config = dict(
    head_dim=32,
    attn_scale=0.177,
    tie_embeddings=False,
    init='normal',
    init_std_qkv=0.0507,
    init_std_down=0.0725,
    schedule='wsd',
    decay_shape='sqrt',
    seq_len=256,
    train_tokens=289800000,
)
Each number is 128 + 24 x the weight over the matrix's rms, rounded and kept within 0 to 255. Layers, rows and columns count from 0. Numbers have three digits each.

# up: layer 2 MLP up, 640x160, rms 0.0727, rows 527-608, columns 80-159
# down: layer 2 MLP down (transposed), 640x160, rms 0.0726, rows 527-607, columns 80-159
up527:134129184132109139100180100131167149153128130148103127135155130132114149132172150129119151146108145158144115146107148069154100137111157115146133126101135157111124124089120092173151115098155148169117126135143130157093113112145127101102145084
down527:129167135111142186113122115070112121135148120132153097107113110121117174159154139104168115140099109148145127135124115113169126120105067142116110105145145128119096116121096157164132103186144109088129119113104105125101105120164092101103102102
up528:118118118124185138130098104140116088119144117117114116123139130126112182148094110114117178119161104140122154136154145134098132160114114104114130113106143111128128126124123135116123155107109108127138160127107134112143114154130133118143116144
down528:126096129131108126102129111142159138155120133155112144134096128123175112121125113155141104109086143147144113132100123121150122108177134144135115132134122133124120120117150133128126118159141112116114097144147142144108138102131141117123161138
up529:156185167155148135169119136089164118123134124155106088147124168143110130150118161114164127141109140127087113107058119149128122140094109135148109152130113117201101173064136109096093119149123157148124132141134098130123177107156151128184139118
down529:049123105122125113096120223146104095141110104108115089119181138102101111166173134140124119145122116140084084159120140172135092109111149135174099094112178126104118156133133168117114142090136164148119140093108136131115136112071131116130140137
up530:107119152146114180142110106157135130108106121137130095127151128130095143122131116116154141095132094173125134192120137102157107169109132137139128121156114140157135113127162148179107127108138108096127103128128139124133132127123142077110105148
down530:128122116155113117110138135141127165100146137084110153123088129153125118154152157123116114159074146125129113116113122186139163113090145121122147086106149134132101139160115115105130164118150154146136117128126106171129136155124118175149176128
up531:129181130119125106082123116090140139170074118098131153110150149131104105184127122131139130116124149141124130174123144130116081141146117139132085161071132135128092117132158112120144110114141162226110112098146093121130111119109098150110165137
down531:145133115112156139145138123128130154112119160141125173123151073123092136150110133132154160156171121102146180132189099121141135134133159087106060068130141108148147107126157131160119125126088159168142174091121150168133167159131139132142153170
up532:143116102109111112123153137142155114116151105146125132090110135117124142127109129099102141075096112105116120134089149162148160123159109116134169146138120086140095091116120130126112102131131134123163117136110133148144097112138104151139129126
down532:152161117083108122143129132095100192106126155130120108127099107183082125136131082118098106166138135117161131131175084119098147139082126111109136147132125092095146134134138106115147106091100151110162141171125115086149157101161137124118144141
up533:113154172108148143100146093111130104120143121146119132094139117152117128121120122119130115154127140122170094143134114151171132113146127133111127088162101123153138171150146133174099110105106111090126151135119133111123130124078119149133107122
down533:114139130132136081119122119093152138092116158134091129132157140094116147150161144142104074106066118131134103175110082120161161118072121107150119131167089084134094125074123142126098082171126104093096096112099176136119110103150084109130157118
up534:096119084121074124138085099118105122128093147131123108180134120132138123159124131192128112129117095091178106151132101144102134108134081144144087157114115139133093135143093126118130080161109142156162159088129156109116121060118119075101092176
down534:154080137170088115185126176143103121112135134111131137103128157131089124162129109076128130131125105134143139151102107141133132100091116137160117115109097088106129124105120144127071153099075209112115157102142102119086160139096149137127166171
up535:107103160129066132132170140153127115116125152092147136145112133136141129127131154119127109153099163130134161151102095117164142168105113119155107113126092098086155091069115082138144085122136106115141129188164184116141127083155125112137109114
down535:128105165142147154136173126131182134164088132128112113164136092138133107134132081081148156181133156102113132134160158129129131161089104125093107119128153123155105087116132124124169123107096087146139140091166088137113148112185103106125078128
up536:146173135135135151116126081113132145127119149109163120103130110148124144082095137143118164113181064128154151119122115101107131170101148125111145137112137187094132139112150134171135097086136132141132101120157144144146122108136121133101139131
down536:143121127130099152130098074137138129147166153108124112139111118165158097113097124167089130155166117073163129111119105086130125120112110162127126124132120102139140125116127152130118102143159149131113099112101159121125135142128137108176143123
up537:156172096127176125150146107107117128150149169093121066147106136127125145132163131164090111115104061136144113178133114110151101086115140150120142100114093125141095086140173151133148122139127094120092153129129132136103128098133095176119118158
down537:149130116145116113139117092126125127119139152162120148123113096132118151102131150111127139176135145111120155104156143099106133132131129126123077133102131115134152121145127126098129136130149152140169119115155083113087161159113114112163120147
up538:153129134108111118169109117109127102140132096106140105109131169137125088134117139080113134115136157099135136148101166148151136120110085133134165156088139104112096126130129154136153130155158127084069087097114132153118119081115118092165104123
down538:155126109139143141150144098101141075136113124122110124102100114102118093120102108115102148146164155085125116124127160131120143134147142180145103128116147148150076114198133121092118147119125127154176110154140110136145160119160148100153097181
up539:147081129111160109106118112139144140162131155122127102149097179118118088116126110106122116127079135150106138165137108080119115093133134153136135142119125122148086132142117108148106142138122104179117170144138137147190114100117109098167096091
down539:214141125101151117183141080123150102139053087134135131083109143096087115152104137147157124134121111120099160143186089054176103134130134123127173101112160101183095074096134131106140130153164116157160140135120080153132100154183099145108128137
up540:106143111148152105137169124058108129128090142137142089134126123134106131129094135093112134129146116121114164100142107109120107138129094128160159137127105096144062100181134135112120096136139171139122137148075150150117109141091126123140141126
down540:138092144159105137129140103162122128173127115149141124142128118109132089085135146112137146125146201145127095135123114134155116146113094155141102157125106123127136136058113139144118148140133126099123150113126108147112121160127170147125132141
up541:086154182109133160126160147119133154172114107163160096094095169131121164123086138097111133153168162097143149122131128180130084117134118185128103152100106140108126139148145171132163164158139118101098093121159141136130157120088159169119088134
down541:142100094127116151138112124133159126134120163124122152158146098118132120109124161162189115140108117121123121121161093100141130132161121141117179128089136132132143108131111145130127126149111151143145144117085066136132116171155136133104097136
up542:151156140131157123111111097143176098138124152124106154107128150126161116110163163163086166132126133146130116111140128098131144137106112119128125141095129110146080119160162111161124143137117149092171153107112156137143160148144135160132100107
down542:097077123108111098142150163123090131130123124140143108131131155099148132140125084121102134141131092134140105144143164139098129144150139138155083160147121117117151073135150125089144103116139105138117083122123118112113123146118148122108138150
up543:167136109126115119090136153141136154114118123165118151115139123136139159091161097131172137087168143170130116104110165137101138089136133121101116083118145114134173130125171124141095125122109133142157099127132140109149169103092139113098123159
down543:149144138134143130126134155139109133127123109122141113128134097124125145152100096119092114133077089115117114160150133124121120133145122135143188115126131134138081132157129141115105109126139139109127114154142153137134109122116149132130105083
up544:145110135095141100147091144129122150159105161130125159105132098123071105133066126109104138085092135134169144174156111135209113174121095125162140171142119080132119168126120140167135162088103125144148134135146162143144158113139143131141141145
down544:147094136142113134112112107147106105130175136111135119129129098122153109143140128194097149161109100116125138100120105096105157131124101137102108088117131130141107119149159142104144098137102132147130141123120122121134102100120170130144152120
up545:091084140113116132088098118135105127084156121122105138160127144127161162102148114111118107152127120119161109159125137147164117169139157108135094167167118148122100197118128111121081122101143123151135122155146165120140119137101107111116125124
down545:150082144147124147165160137107161166159111119110097167182141181150161134109088088141083104104147138186111200091183116173148133114121131154069169138097101139135150126138139147147140108130141139129134095121096137089119135164131134128112125122
up546:092120157162184086112172122122113170094187130101112078156139125123120106146141147117136126180135139144112063132101112133125140136121157144114140125153097154179117163118098099138119136123117137139149136140137130169110173093118168159109153076
down546:155136136163123171131164148098134137079124150137125115124142195119110151135163104141153146150126131159142150151100135097133128118125078160155126136070107151111126105141115116153149167112141099132165138146129146079132106119135134121124146119
up547:138115145109147094086155099167131148208142126159149108107132112123145111136164144133162127164123154128087143135152125123109146118158120140118163121141122136134154104120148146115149116095147135110135118126117140094146145103117138118115109131
down547:130136120137123155163103169136121132123142091142111160134162126117140136135113134097141115113140114145122124130137107128164123147141081156118142147159147115076092178102128111117139164111158146126169087128148185142170102131106102148143161103
up548:120170135156125144132099136128151133111111122174102094073144122180131140139107115150144171177130145107125155140088140101127133131133113112116110107131116100121125101148123105118155138111132137119164127158100118150062109140134148119139118153
down548:161124101121129132120149132152109152128124152069166113180124117102124143160147114119134098106113144169131123149131087141131112113108112156154127122132132118152094126141108113138087093134141098120088111116138130131168132158094143137107125112
up549:116126116165114116138131111128111112139109131145121155132129074116100127161124110119123117122130088135084084157120116088135159084117132126114123095165133157154084130109112102118184153105105174165154159122106117129120125133139104110126137149
down549:131113103112165145126087140124165101083114169106135127079104132122125110097104134146156128127124127108101149147135122133122108122132102101127108129125142080088125161110089144093126155120110082150126153145136128130093112150149135142104149137
up550:111103104146107127142166105136134115111136146154105141103128116108089141106176128142152149161138102093093085117130142129124140119124091117113123165163124071160161109120088119099146136122102164070108166152145152116129133172096139134120096154
down550:118126135126043126131154119141169109162163110145127053152162093082160144142095092076125123053137132080130144181119162115108154186122050112155093083167087080103166183173148133147160164130121107140154116143175199111070070136154089158151109120
up551:135128138128172172117088104101141111174086123083126094133131135121106142142145131137109139122089097138205127125063118166135110164143096106160172120104140122152126121108106140111113154163127117117137150103089091138098171124108129129100087095
down551:088118094129102125103189142154154096144149141152121136136134123113135157112127164184137139117147120123102123133152113092119085122111129157115125099176103124115129117147120163107166123094115127112131131122151146123129125075157125135117130147
up552:145118169117131137137172081129133112120154107135138104144115138099113080124150150151150140153153113185132152172120135105108141099112158129139146147156125185127159121108145141111107149113118108142140122160150193106110147123152122160151145088
down552:111154112107121147128114126142172097137134142159093146131153125151156138186086137117140101165175105121148123137141139110080172095131126136069143162150112145115123097140125150103140142130134135148149155144059078146153142146150118083133104126
up553:116116090130136110157117139102137159106131119143144131102153139165152151146138122138117186142084162128141097133110152112116115110151159160133128157109153084104132144138169115131131116123132087110154094129133124177113129111127122133143126113
down553:156130176144111143107135148144145114123134137111107092128093104145154086094151139125120127112137106115131129110156136130127123104130111128116132115134126137129121155126110119094139131122125157136111157112115115114127138126143126125155107117
up554:163130131114098071120167129135127145132136134108113104125106137131137093113175142127105120183134145133180133138149115113135157087160128116139117150095132170146143167148126143124135136097110101115125127106124122131138111113123084115153106112
down554:142122143133174095133118127115144131163122150100112116157109122143097084114146159117160117127138097136132155155100174124120139132120119108082099115144144149125157132100119117120168119124112147059104129085134142164112156123133146117121149139
up555:137144152146150151139150172138157118141132117119141138136115138168159167107127135137111133093119138147138177101094160118142131147133177106127129113129145151112164055177173138165103068105127099153168126161112148143163158124132096131135157093
down555:115135132117128155118136134132104124120118129131133146136168155105130118147153123139184124138139138141142109136149122146121133142146121114154128117131126106141106149128108111101162128113125144139115125082133133157130114139127170146130114140
up556:160128117114157124162096080142127072124158128122168143166118136134132104139120121119104093144124171112156117106122156143065137110087158108130182113117095141104100151147146149118131128157168087111200147167091160119113135108100124122169157133
down556:167108138113144119123154121108116162146095148147160113132144169121108156113150119138133138110130149126132135161142144142162096147158124110175103137142131142132174130108139103137119134118132126145085112088141116140114087172119117143150127101
up557:133117122140125070097122095189109140113120117114109174181126143110125095155182129152138095142146171098108106128136181123160151133138137160157068132112148123137095122172101104101127168128113141149130160145123138117080115145114154149105127156
down557:118111124173101119133092087118123143112122118192132186122130154102114155099147132167089125108147166105096117135159105129133134158102151161143110129088126102227150084170120114165168094107074100150190127122147078136148119095139097177144165118
up558:148104148163102142101195106110163137168095133125065126110111104125178095141202138136115171164136169139117115112124140141151161120124128124111132103153131137116134163102131122150130102112105126130110105132155091157149149132118105077132142140
down558:110109133123115087154142136118102164126134166104132136122168160151112091096079123104160119089150113142070107131129127144113121140128097114140076115095100132119148125085131107115102148151129116086111086127080088119145126145124143153143127137
up559:129101158101147108146109115127122140137139120130100138145096132100167112124142124111144123121084134137118107134143143127154140119109134130108121101169127157139080132137133119101125111124127109113135123135097134157132150111160113135126155074
down559:140137113080103135146156137133179152164105143124140124104167100180121128125126161173117180134126123148167123120116152100143145163143080146068076114145140144147102099132125128148174148111133110120152129146136148138130136163133144097123113140
up560:148119151118107140134104105130111110099146123164106108141125142126159089167146078139110146107120122097149097155103145108090159080156063172124150100126141113120147108188091138145078080173151132135186112129080104088143178121086103111136065159
down560:113099122112138091125121115121129151116135093103093082176122122119131077136118096136161171118107095119165134109147089163116129089075139133153138129146133144093153151099144160102146115072165154144142138099134138150099157116173124103160092154
up561:104136142095123129139121136167109126124079134144125098125154199106159137113108176077118155174168132132115136103110139146122106126126098110117116151093089161141082126160126121160114132125114128079112170079159125114128147107110191090095160175
down561:113108127111131158141156127164087110088095161149127113108139118114121121118102185123146121099186161178121139123113120159138095137191170074109113118118140099147138125129132113113151143136158115098134081107186110158154126101182083179105102116
up562:138154180091108104088125120098170148125107138120106157166139158156157121084164139139180148118118137118150138139102099105167148120118149149147174147175132118141109136136123116144095147121145109120139116151110153194183166119121112084091114131
down562:108141093122163080147150113163122117108130147142134084117135114110120116125096147106167124134131104138135124101118138109172115091083138113176099107125122149147128117101104177122119119148115163129093142130120120123125167141141197180174155122
up563:106125133091120140150098159146098103149095056132116136127120108160162134162130121140102157183108132104123118114151130114139163180154156140083084139124123128111143163144081136114113163089132076108129125121150114161138134130142143118102136112
down563:077143100104130202118092166132114100111140134124164148105131110136135090105103135075153113123161116102084134075152101115144058169118172082117139142141079135138202132106115127114125156100097138082137175112098125153103116100133146137130190142
up564:131123177120077106120144090139109118134140138153135086117150155124106124126130141141139115114135115140111119149128133144143060091121108150139128096131107140156137147139107116124088146181137158104162097117154175129147102111136156114115174131
down564:127089120149103129136114149125133125145119132155140108107136142101141123166143100135166145060119146092088143097094161103139060136098142114130189161132097129111155118087137141136166124146116113089145093115143135080145087104087094157101152122
up565:103121069143124142142100121098166152106104135117152137161118145136148130095127117102151147119117114104138171138112173090118118156099120130136148135157113162138134108156164109091139142101141156126101130158141133141100088102163127131167160126
down565:066127120107154124169133103117126127145137095160136139130116128159122143129134114106115118081089144157132119118131150128124148155145140139117130150139135135142146136113090138112132180131127148128138132104146142115141121195129119070152150063
up566:138137085146170148135084076127101131130105128180143135148100127140109127094137172128148135143105144092115105121134147109134128099115093135109098136063134146131117124118103114141107159139102144097134123111133160085112161115113137141114119123
down566:094104099127142152166117164158100132144159128142094132138134134118157142128107123117053120118156134119161131151131121166115122141162104089157133115130099139146139118162107174145114119133124086114123088110165112153096103143117122113154100130
up567:109120145111105097099109144145133160140064127101064135127090137146135112141105155099173123142136145142129125139149133119128108138102137150162151115120124119158154139116119128138137141093075123154150143111119109179155134110107136139088103099
down567:089124111174127127158144107135114139142130142141127156131125164135130092112144110153143142062109157116130128142088124126112143116123096111175085097139138111161110114119102118115128123134136105097094131079136136100121099122150096108168139106
up568:120124131130117144106147130108139146126108108164163118105109166156118125141091128142080131124113073145147140120082107125133087188098065103124139131176129124118108129142141149106128134131117081187095121106143143107133122114110127119098098107
down568:117116120133139145143154135150089118148101090131174168114132113099166118178139136128141105118139168134116106098161153131130150123158118150141181139072140122146145158141107136125146148133114109093160121160088100100108160082141156127143130098
up569:150130136136098111110119145090152122114087147127166153164090109157097123111126104160134101117148133154142106189090154141119116093137158111108077140174123090096115119138102143088136130120163121139123081087120134105122142100193136135081144202
down569:134099108146134096117133131117133113150132140170103115120157108137110110136119137148152140124119098099096156076169133170139127124105097140156160118157122137141151132138136135171132163137120137106153141172147142172118123147139134137151089076
up570:079134137137101145143147141081121148108127125107164109123112133114102140098141108136120133161162107125115133100115120134144087084127154105155104117136130124138153106147131110123147123112146112122132147153110139108136103139149147139104105135
down570:139112104146116113149140095185115111170148115122162119148149127101130107169113099152118089173140146122127099107096145125121130125129139140103128154110141139150097114158146130115101127106137099118155109142149094098131113100134147151102101134
up571:129119141137092112141109106092095115144076144175127136094097172121155137154159122140151159121078146114105101138125125125118133153117146149105127114102133102146101112189148115133148112114069138153160107102111149117168150102149168111103169120
down571:130101122165093146152156149135159085100162105159160137107113103135104153146145157095148153139103120113097150151146131110135166097161160154096129097142158121173130147167146150129122085143150189181146143095148138180098113141109107141134122106
up572:127163159122130155121154093102140146121151162145156125052121102139087139113141127148129131112128123151117105139157144142105134122099147134143131097120123123117100124128153101157146133120136136107132135127101118138168108153132167123114126120
down572:113112127159134114100127142093143125088153129128148091097156133139114134141144131107155106157080146067107128137138125114148152159132139147128167081141135107116127115076088075124112089151104157123117133173116147106129152124130118113142154166
up573:169138099089127140156079099148123132122144113103089121147156119114127148156149109115086167143094095140140137107093134210159135121134115083103117109147091167150060151114068172167106153089129119186165134132104150134140151123078102103124175107
down573:163177155112109123110151154102150178152183108156092114131137087145117121140164198141104136131120143154111146133105134126153119138145084108145115140150129170116099168129088103129129135140153161097109122120119092121103108147188197131121128100
up574:089145111105125123127089146097103124110100138140139122130131132098073153100120200097145141122123118152073104158117152134140136150146105145086143150096127122095138127147158113187123109130127093133073135141135126139170173088126128123106178101
down574:147098146098143128091125110151124136110108159142126125125132143125120140165137107109127127147130121126152144106113145130127128107150146095134131086104141154119111081186126142094116078167134116121130110129107110138137144111159127115134134098
up575:092145152134139097098103113122113150148123079149126102114095171105144090086123122126155117125089119075119124091113141115126137117105086120097129175128098144123116126139109121136123117151157112097052150143133111108099102161130124121153118162
down575:099144133091112096132186137128154134138108118106106132151117135140151131137165124107122192096139125129122177081153092168118146149112177158183139101152158109156163124099158103199112136126152107144127160145108147133135086118095137129114166096
up576:173152138124092097118095137106111153119130132101140112118142148120112131155142108108159143085127087168144125134144136086153130136140158135186107140125121171163138120124125140167120117056119128145121140133151135159111154179131110116105105099
down576:140081152143164126117103121146164148107151122150097114131099118130118131063129157060093159080139160132132166079101154099127068111108126082102074120133129145130187129140134129154118116101029159139147062124151161112126096130136123106097107176
up577:121097112115107141119153099149110130104135132170150161080149082138140128111126133107080165079090118121101128094134132105122141142098122135089145156130115106178107064122118117124114101089102149158101156118171147135180104137145135101156126107
down577:130089152134128110112113131103143119109117097103128118149117092086127149127160148090123100083123158156091108140120105137155158118127115122168107119149111137152132151154157143116108130155138116164100118116089077116113146155149137167142157137
up578:143120139136119090122120125147159106124116132141147160107104141133124103121132063130117159087126152102141106158147142121120078147144113097116168124089143162110120121175150138126133137125092125101099110117091120139129118124162140162107150131
down578:088128139188163181140125160144097121114142166136165179124120144119114164112145135113116141156118158114121136104133117150145145127153153106081115109111168128127115134148125133167125150141126103119135120132147103133126116142107121129153102097
up579:116126140099180090143137144130115114138099135139136137131130138136097088132123092132128141138074149122132128141069152082082075111110140130159143104148145140136151126091127099125117131079113132148119111137118102147164125138170176127133141129
down579:121174145169145136156167163143124100161086155151118128052118147127126120138093067128084165090127141152135111135113144121095091156100069140173145101115158124135107069108134108118136099105152089123172114112121099132181118149167124132141137134
up580:074117117124067128183093136115181107126120157118134110163139095109119139170105075121157143143125103140102082115174137132170130115110111073132118121134154176161097168118121115138116149134116144157113116089147184106087143128116143083142143110
down580:130122096137115167131155156072160095125133132139116138161095138101138159203150118119127099172141119134175150114133114167200158125138135105082107067118114139118101186119116136116175104106137120134158088149132135126103174150094159090186125067
up581:150137121133122133161162112112145123129128140134125096116140135108139129142165112096144152143138122147137156108139117107138101126112120140150144123150143137146159103137112116121118148131156146113142097100125102148155095078117146115111162154
down581:178137108116139133113115128188119103087108142139138169125159094136138108146144166135155171123114113105099147118131126098171152158107157102106151133142104126168132106142138118107144152104121150162133119122136125128093109084086134137113123058
up582:117121152119120139143171133126134101135111136148114156120082112094111155146136128142172103161097126099128112068088145165136105136108160126164141129098145100136121150127108121091126119135093164101151135131111125145140096131096185152144130100
down582:143143089120144104121084145070095168116136115100110109122153130115157087120176103150137137042132090119151102148150092138134158158135149136095117141140122130150119134166170136167159128131147143075161136149086100110139078106151188143108124139
up583:132164098096142141134128120129158140088130145127172122120065128132104151115124155153120117087146122084116097145126085163104134097168152139126110126089123102115116127144122140125098145138092147102097151147134140176114091110153101134106135139
down583:162114158125143122101097129114111134150132116127116120131150095127150106141127126146124127166097111136115150084143136092135145136103125092135131131157115142130138113153142156136116106147127137132120089118071125135127135096141172111124114112
up584:098141114133103113135138114099130126131137153177130123101147172139063173084159128130113103148142110081164079153135114082146145110105122127144105100106151125130178147109105142133124135144136119099178126170117125120106116137154114143147128101
down584:134103119131170120120125097128128128136137106100116135107119100132155098139132164145150118112097114170139128111117155122135119138126126127151114167142110137153108109131115119117130143159109111138089109151097138160132130129107151120112154143
up585:108119128137131146139129143155100125151148141068124154158123121114167100134143156141142133080115102112131112083104127123108146136117156135126087123119167113137099083139133132129130148067137089147106144120130137096116067128155143126142119137
down585:127089090118092153128156127133107121085094118150140133135150108147123120146085109133147151110118127129106118158118133100149139133155080114139084113131148109152133147159138115153103099148130098158143143134161102127118088156102125163156108129
up586:136121128135137147138130112170132113111156157134116168094120163096078094156113132108167144123116092105109123101138117134128102157178120059140154149119128083180127066131118163113111098117102142097177151122177139099132112125129172096143138115
down586:119134111129141116104125119114133147163113136101131126143171120138127150123117126155115106115137125139120117126124137110081145096079145159110124138135153130076118168098137138071156133116126101141094108152094103138085122125123117131109124138
up587:141108091112121163156121117111141072153103151132120149145148092162134098157135118118132108124138110137071127167081133117124125118093114129123126166166153074139104135148129093128110182139121158128183135126119115121151138124118117111101132166
down587:126116138160134109117114132150113121119101106104116163143155148130135161127138143165125129171097130135179107105120136143133079137106112120100136112111116118145129150097142147119147101097101136111116078100154139138095151110164140166166122103
up588:104109144118126127139112137098135127105103144170128110148093116109100131120112158145130096141096113122112148143158122135145100111142135119173112117142119129100129142151137157115146099132149151138128144158167153123120155097139138137140109099
down588:088130128140118134092090129156128150092135171119076118138110086137137111094153142153134147144131122149112130102117164122115109112144115096153139116135143156110125170130126173139133137075090182130121041167099123121126128119117122106148125088
up589:104094147084115104125141135159133075134145122136109099155140156146125102135126126111176120121111130126127096155152116140108153166101115131148135108127116155090187152096122099143119149151126116085083130132099150127159174140122122134132105123
down589:107091085158093078134162121142120129184121106106122096147166177141095114114145186153110174123156078111121125136091135094099119165124136114073157114136158141124163112159081120104145120181123083142106131072134099167083121110123116138090151130
up590:119174179132105152127120161150103140126120118186142114084132145146146137059110119107123124122146134103120095118138107198121122143121129123170142144128138126113130118075118130146102098098131124102119106149126132132150137111085104101106106087
down590:078142139100092120122134154162125135087138147133142149139093184130146075092111109131097115118168093165125122139111125095031211143141132118162127131165119196076123110125085135124184112113122141131125167170124145112105114106096153152102119108
up591:106120140125099113147134148135138124122089128127133147155109125090161119092106130100134099088094119119120156104134132117128118137173041138179131100141122123146109151116136117116140147192136118144090122134085146140125172107121120130151141113
down591:137120140101161128099132112139118130108149138153113081130121168155130164120118126161103124149148166086134084131155171136161077123132181177118145158095149107133125145089081157112104086123147125088152127157162090101076108144154080146160108123
up592:176130126144096122165182152128117109153157090144105150142156154132112077157118110109109094118132095154092116151176090109122122104135132129186086089144165129129147126113103123145183120104139128147105133147094144094137126150165090142116120117
down592:150136120112143092175134177147122121140144126081136110125101148156114195164180110131137143087065144101149145132137142144156126115133158080128145129173151104118127130130127147148176118124164136108170119144124151119121118165086103150170131128
up593:138176121153174140115135127129143121130161070121104173098141136166083146101153149083122147100120157127138134122125134088139151147111100163126130134096139151126122072102129115138130152111114175110140122117140124154121176109153108176120199101
down593:101120114106159132138137126112081134131135146120133071142145124088161109140121113156115141110125134133137105102099129181144150099132142126097148124155070132141139103114120118145157063133131098126101136169090123102132120158148155049136137103
up594:137117075173108122169151094162109113126156113126095086113145135122136126109148124123127146149099126132139120093133181158117152121110090100103128170122098133128105160085135146136130109150094073144160115143116135129105132150125131105128121127
down594:116179109104168092108116141105111138134150151104088094153121157113132110147142113189112097119121170144168172108103146161121154089113075168139141092119123111189127119086093131120158101137107114107123120155143185146094068124119183132175120098
up595:091129179134104122127117117134110115125102139159169145107093118099129129125125129109154090133149180145140134128057155093101118134082169123143147106132098143138087106155126110082122126111142147158100152175120155142125148094149118117135155137
down595:156166143156141083131114132147143112132099101143111110108136160143157086102137076143105123048112138114157150127137146101108177118137087126073148121094137139117186115086110144110154103135163138146139108117122144093162124134141095154133124049
up596:109136105129128125132169149092148130130143125122127137128107103139154139157134147137088144119128097104120095119109156118162117131127088110124104181158120119122106067115112088138065169150117147129144124166132080130156120182127155141129112136
down596:124143156112133139122129071122148144149104148145152137176118109161116129136154111120129141150110145134131138134122125097101169067151134108172144104139133149104130127123096103151191088165145167132102103094132152132121114101160139152129154105
up597:124103105094171186129100137118111112150144144160134125123115156111166178120079101116132126158103115133097111183131124116127134082122104158116118132118123069190103110187137134121078103118132103098119155114112145133142135119131126141147132153
down597:131130117143106119100121142126167156112138165117118139135147078133105115112187115125119132106136124136157141102102126107117098132125134118130127120140107132113131121115102102140127121106124127154113147130137129114100125126168147156104117119
up598:093113182150139095120081129136126110118124091137129077149110165128146154113163128127175112128122129147103109140080145154127138135129130118108128137118127147103183145150176153146115133189128116122154157091138114136116137109091098107155157106
down598:128124106103146072071110125091094125155124133142141162144162122122146159150122106135120136170145132149120102144163100142142090142145146111121135109119105103121135107158155144111164112083117164144136131143104158120114111124103097121178091107
up599:150129134136136101133125130143155075129113125119133131145138100168124141138118174119111144088128146111122113141144160144158120121148130119094129130153113149110102118135173167191125098126118144107124109146109141083131139151143129146141100147
down599:116150126150133160112141149113109162125132114088135120124122108091178114139138131140136123144126122159134114117126096139108158134095120124143121110097147125153147136145117131122116137144133120106137126150152093164104116105154143126116131074
up600:132145149095110121112154115161127156108121101080181134146158135163179135184172157131134141143104120147087174120078146136152102124121114135137111090087087134135107142156172132133124069124127131136122115120161136140139107073149120135099165122
down600:075128127091121129114121131099120138130138105084126080136141205143125121107129126159122113159121131194124100113098115127170095129107087120197088148104082138118192135115123128144150137135133105169138124110128143124153158142149104163132167123
up601:132123086138146137152101121121109107125122139135143178118093119135119086146115112131102123151068157117172128193107138093123137120114145132133142088182133107109115111128123130123137160142097158114138123124152153086181156107138121128144110170
down601:149125145100125166130145117124129124095136132112134142113157126147154172122126114125124100184171150098135101164070072121134121105180111129094112138163137125106123150109136158144108093141099142102119130176125087082126112139123153134154182124
up602:148098083118137118135139119155119155144148122129140096087123130117182149144159153115118149113077125198130145135152156098131144132132114109142126157153087132126101074111170130159115156085142127127139137103144147131102120121148136094090126084
down602:127127153130104137120091123090120107098095110119109169126137148121109098125122170126141126125143153104136119117096094138147124139122130156133135066126092174165117171171114130125155109148141143128097153159136096113122150110133121174128131096
up603:167120118121116130111139135138194112138089091131135107160101172110161127116170134119128119127125127104147121113091154098149139140135122154159129138115130111124099131181130115104138108070104133154118128103123154155104159137136076145125127133
down603:127148143141122071116116107127124149107095081092162167129121087166116146104173123108165112127124090112166144144115124149177143149104166116134140086146135131098126116104142156168109138153162090162149127124164124110152127127119115108137133140
up604:136141124136167122112127126108116153133106140097097139145125164090112097156115160132149149114137104085133126134099140156146123087176146110156149175145130079136081079112132122113123133156108121102167126094143128105088127145122137146134153122
down604:105164109097149132131087108111120133147128125143142144131120118126126148125119108144134119116125143147128141115134122114100153144123138118122113106119091115142083157139081100114137168154102102158057102153124102128117113121131120148106083161
up605:140084116143138095161121158151107108112176143101154162118121130114128132169129130111129090103112127117112137171118131096150097152170113119138164162125134143181151091147099104117130105156099154114125122156090137110139149079128146085133133121
down605:125138100147083144168121135184078104119136130117142121136119132145139148131135164113117071155168168128097141124100156100094123128134139147173113114100106147156112156133141131147125161106136124101089096094113140120135129129142120170128051146
up606:089131166113078071136089144127152122099135133144144132130129142109134168078146083121112144136075098139113142113109107188135108155148130160151139140154131101102143137151138105137084097169145111138113130135159155119114135137146143107150105102
down606:124147154140120147125120118169117143100114158141073111113152108113112066127105116119176155097173108101132132122123121089105148081096126113160148119120114156144122165116102116109155100123128105136117129103130106123149072099119141102098138141
up607:133139174156109129138136127142103133102128108155170132121165162125120129144130129128132156114151160093140135150138101157159129106141113106133150134161099101096154137127114087173130119125120118125130127143193138139147099130130102067058121120
down607:149121139095098076122099156116144126125171138129091132131108121163134157112135170110090099121104093151102140081134134107103132119126124147134117145102163146137123143135121106080116151115121130188128139126127111129126149149175128175154138143
up608:144129120126116158137197142196116158185120085159134091099114137113145110126131152107139104124088163100176126122117152124185102095142129136164070115140112136141149127082103153114112140159110109123143098152116153075114158117174108105142106078